{"n_layer": 21, "d_model": 64, "n_head": 2, "n_kv_head": 2, "head_dim": 32, "d_mlp": 256, "vocab_size": 7606, "activation": "xielu", "norm": "rmsnorm", "norm_place": "pre", "norm_eps": 1e-06, "positions": "rope", "rope_base": 27100.0, "rope_fraction": 1.0, "qk_norm": true, "attn_scale": 0.413, "bias": "none", "tie_embeddings": "early", "parallel_block": false, "extras": ["local attention windows", "paired heads", "capped logits"], "init": "uniform", "init_std_qkv": 0.113, "init_std_o": 0.113, "init_std_up": 0.113, "init_std_down": 0.0565, "optimizer": "muon", "lr": 0.0103, "lr_mult_o": 0.933, "lr_mult_down": 3.0, "beta1": 0.95, "lr_head": 0.0156, "warmup_steps": 0, "schedule": "wsd", "decay_fraction": 0.615, "decay_shape": "linear", "final_lr_fraction": 0.05, "batch_tokens": 16384, "seq_len": 2048, "doc_mask": true, "train_tokens": 98180000, "steps": 5993, "dataset": "wikipedia_en"}
Each number is 500 + 40 x the weight over its row's rms, rounded and kept within 0 to 999. Layers, rows and columns count from 0. Numbers have three digits each. The size before them is the row's rms in percent of the matrix's.

# layer 6 attention query, 64x64, rms 0.245, rows 0-63, columns 0-63
089:449458506490446583460565494458535517504566535527516559495594541483504548519537484511476456433488559443515498488442494457482566463472517536513478485554524486397454529457525495551464521481514495
089:499555491473531600469539464482429493455469442484466567529460443473473521436487488483530531508413538541454487475497567509496563501504415498531536483541468458458461443500506498528432548520509528
080:450450516496481458516533471501594510571481492523470478481531525518524468539467506494544609494487496476563498551541530461500431518571475479475460488496496560532567475479521623491514442484498459
073:432455499425439467459558502508511478552456506484515441437491482529516547520415481473535485529501506554577493486509513526488504510573557467465501479466503478532481486535495561427504451565574429
097:535471482453503463542559526491508519478500564569471489437485478497498470488526567458515495512539546439508462535472547473474481525521463439518534591511498587487558492478559541511590464570509565
071:510528545463445526443520553505481480617553494551554484524529472504508537470441526503480489528520481485484516556459508506568557539536518489455444517612541546467471506433435542525502521513457498
079:536563554514486518465469545536490553531543450502542559502521498506516548468497495482558527575468462496470526504503479491578592495507534564531537454548457477492449548558492518525501459436449595
092:571452505381492492519531558447483424471487489478462487486497552538437582550494486506413438422510534511508468491492440563489508480560490475513437484490495481480501516475515531479502556489512452
105:459484463468526449472533487478504533503505531540476403481456453495501465478501498484484440503571500516504421541501452495498468533503456496464462552506514552446573444461507547461518596596543446
082:528478486449446500468511478493496528498483543543481517441483536438536455500532510474484477495576527514482488561394502475485421451457508550487538528472565456516446520394500524422443454488468504
095:570532528554470563497523511514509494475491527554523505535526491539487520479539510471569454503500416455543553466576429532513523535450469580517528470568538475481431561482516536533423498507494559
083:566489525530468505527502520517441515447526445446516446509434502480471473412447470533486504520440482505519458458482550523417482533566553512508503447448428480531456583509529425464525482492472519
089:507484578535541428502539432505528485549527529380452525493488451496461506580497486538530521539490463552569526437508462492530457471442539544509452502496507440497507449499535527562563520509506495
099:391426425468532487515499470537480472515523526529455460496474517475551524479467482565471491483542470427538505464480438453524434511508500477446453480395473503495562510544502529489498549503513423
088:458503533532545516507500501478447532500429417498485496526467516489592447540506487498503512549520471495545470507528528532523432406545553436426490468481522511430405553529495502498539509514484569
098:473479582540490483460477458445525573473552462465457546451470534448517574541494481468505476507448493551531508550468506564498507505556499516454402501472411502429462484488525503508524477519575509
092:547491462496458514499572484460509513455524405461507510536492456472550487532566461473525498501521485547459552483527436465478529437525497595479440419558494526485504535462462500536541450456578484
090:501466436573443487439514480443565516489554501483499513490564488487514437493511492516505483459484550443464566444603442476543548460525496545498480459546490464475515502461520500570539513446556447
080:484530553445529489470518544519477557522561529434508491440451497523539549515482482495459464513548501502509454511469478473490555599484494504442497541431479455546535425559504479452532495526602442
092:535540506463539450409486434580458478543513474523584506474480513567427471466465531492547462459510498520460539511502557521582515509519439500539498530507462534512555413488454516464506535516456509
091:487530459552564517507459474493576478486544428554558489526530457522506394492501484467477493519447484468460522468516407473454551516499534467452544475545513450441432533523540440498524486489447522
060:508517471481483529517494484416439429495511491520457447556504536460507457543560505509606470533435520521519480518464527523543528429506454471468501446458521492453458524452477482528408578504456472
067:514497487436439475469512525533509389561491495503501482468483491538539550492446484530487475508525534530496437580490504497540488544516461502490458536495452482560561442477461596483522585526563446
099:496478479442494497510536525473471520528530510565455521510450512458445434545436569447507513555502525457580501541433614470476464489518519513515445519491542532476547539465485505462585476476466542
071:525478483492575562491468492491414454481420479492578470533517506487554508516506454482468533503517504519527558485571537437555565480497492533497562419471536423529450564497505494482481512559486550
084:462518536501465429488438457469507486525558469488407477454419525473509516481434441465466474554478470574536475469506488507510419464521517507525487536481533446509511456518586553574497491493439483
078:472504532473509433530524533527482518454485474472533495500526518528519483493603465564460479468522502443480441504556460528428564478514494509503522486478469408485439541492477460424436544430532427
090:503489500520532531405507518501454469521543517567543497523533543524418554494513500452500489511439485518499493532506561506483437532487469459557431527478550539500446449575575456485457521592534530
090:609547452465509416514459541537498586446490451483578518515520554512468514548485478482552514475459507439511465478484503553475537489438490444463495499555566474494522571536511505493523525443527521
087:474536486502495556512466475478542445526465471473526580492487456557483472491455494487454581555548492482524565577509474454510552458493494549487529489558476529559492444426519535569521529583546471
105:496530499539502496495548523468513542477454456515508486472602514473558545479523422487483521561435532495463520435582543521500515491428396469536450464465552453464533534549509499483461492553484505
098:449586470479472498466490482531451476478557508516400523546509448578476492454529571512526477457592444556453489447483475450544513501457463454470522492504554530479506490443537490543544502517544508
008:475532497394517481564482522481524447473533524568451531518470562496544526524514420500526542472478519516565500477507475485555509465534390463534534485468512555465510497559543463452540477443527448
012:495516476485481473464448462550531571517440484534526463517459512520491463504396543464546484511541484526547501568428513472526495535456542433524520499515550549476459539450537521522612462473540544
022:536530537546458494481483513475478537527500493518455476506487535536429448480570482438518520492436470470507405492498531549535435457497545563572500513481461502550456499491545537474475474385470566
027:485501498437557461488486448516540491514434490533550486525502545495578582522414524497526488543563500504545562545483471445496509530513493445439493482490546511439515552498502532518613454543536471
024:526533518481460469490518431518503506556467461560509448533462554499459452507415513453482480540488453531571479526480546489553439481499547461523478498485518543447479570485538552531566426438517567
037:490498473501574503518493498482512497510486540472527514546520455501566645544517486529528487531539499509487539550526391562488577558458474525510505550530500497460492476510521527488469538573531424
032:499510502505549484520504548457542514495505534483526481557543447511551602529549462507496535539555488471487445519536410598476572544455490545483496544516460482500508491555526520442481553560540445
048:541454529522496472489453567488505561555485510499486467534562497565460464527534466489460530537488447460489378475536488610506521531500516581539476558502466527534523487514560482450495520448516532
078:488534477583407542532513580526468499487560485479466491498553471526434419485544494491478516482479512481443493430492587462477463458456529543541499464500502487527509447486513451514469491412453548
154:472557496507565546492550490395525419449587530446532532529461487490488523481492480486502540480475502528474521449420516551487471421456460546556451515443507459487512503522475498486409486484508507
164:474429536449503494486500498530544458532509489521533492504479422494497557505451490470516508425481559515530422452512459518396559494532463465510506443511566552517466455484577544460535437464470465
158:469589551507507520481528495540541522535482416536581508488485513513513445494428544490496480533511580546474544515471509509509409476502500487460519448516516461534593535443547510486543562543498440
155:414468499445558513495485566486460567465492489454496507517554514504492559485603441478428490530494480559535571416497459469548496524516549521533511452529480520545539505451509502478555487482564487
154:576443423484460450519515465471466522454539480541551485481522497535540527507467492632482501486535429558486542521488530485466517442422479462492463492444489560464547488517478561477536482482462491
168:491519468566487476519525499547522556426542492521527498491442509527530549487448441447518505459506499581610526540465481537520523546532445507489577514540527503457538468491575440500455532456508559
157:478509531468577559524504501462457457515464500482479434528462513534486550515445500426446442463580483440507612481523565522470520521473526510503496484562509499457481447544487468526543468429451519
009:535542594510448473462453447548544492522549474512533529513478583551464466450438552469455466514493526462538500529454494510523482527496571503468567487453497541431501536500472474545570455497570483
020:481522466429526469527499492493518479499459535517507503485490511460581572565415531503517493522570500511519585538527483444485472514499500401438505479486560506462525565477517510539584510586526476
022:451499460445528540465502478523538456487462486502510470481492504499612571453415526499488439514528515512538532519510535439508544524535517413420523484509556512511473503462457516477598494564527460
029:452485477515555545520517547497517443458539482472483522472543460484560556494534485577474466508522515471443503422536446502455565513491450496416500490506516449527524454524453453452466586559507428
023:482477469553550517524511550490461516510508495505531500570547468509554638510531475535492509509513500435508510480525410539472536532475499559427495543501483453502537493544487487442465590519521421
032:471517433464518475549495463558486479526494549484520530486548481506533508462496539548524473474525530543466663558531504439480522528430451471511543468538517489522512438489462494530534497560479430
054:459520464440537492504485449533496478469472512521527524496477502465550518502466547529543490498556523545538605572523484411488520538490463397441533446526533492510505506501463530543555492605508464
109:486538492433517479508517460525537486492459497502514503496458503456591561493464513542542465513552512538519550555545447457522524538529460391424507469533526480475515507537451540508555490614530466
086:500527518420478509462498496502557516502496476529475475482440523493576469489415504524504511501505446511524479524511511451519500511571505391389506436542529510536504538525447500460557488590560531
144:516442531460572484475436485443449505501533513534523555458559526600452499547474509479444559449463472507464504513459509495465530504504497563516535508468451500595465549466517443526483570448488474
155:407459493481527535483480520525442472425559523538529490517587478449522450461494496518549484562509529500515521500484518555525531467541512429491532558429474442525493415446501524481537463526510579
163:490530472502444516502486507492468443390426566489496521466485563499421507510511465545505595548474527525489476443493501547443506543489528511467484457567468518474535521458572529480490455585514500
159:516525433499471509475432428487487559563516444543477530551437476552486533519532448533447507504434517413500528458443418516524418470531419508509507479471486513506481458515499576491517481496497522
162:450565488427447473454430504503437505583513544516418500461493453468544494542451443553531530513508499525488509532523527471492530507520465564455483462500439441471481485505555458585449465487517468
170:520475475465431644529437445427509551472502519413496525506517500537533452529519524513500462487582528533480511493524529535477512503578502475531445538515525486536520522505572522513452551519470492
168:500505517535500447443466469428467441526471529466495496446557492501463541527589474500485465466506512550511480529506470415416424539562503426458494565478561478450529526487441472489524515499507544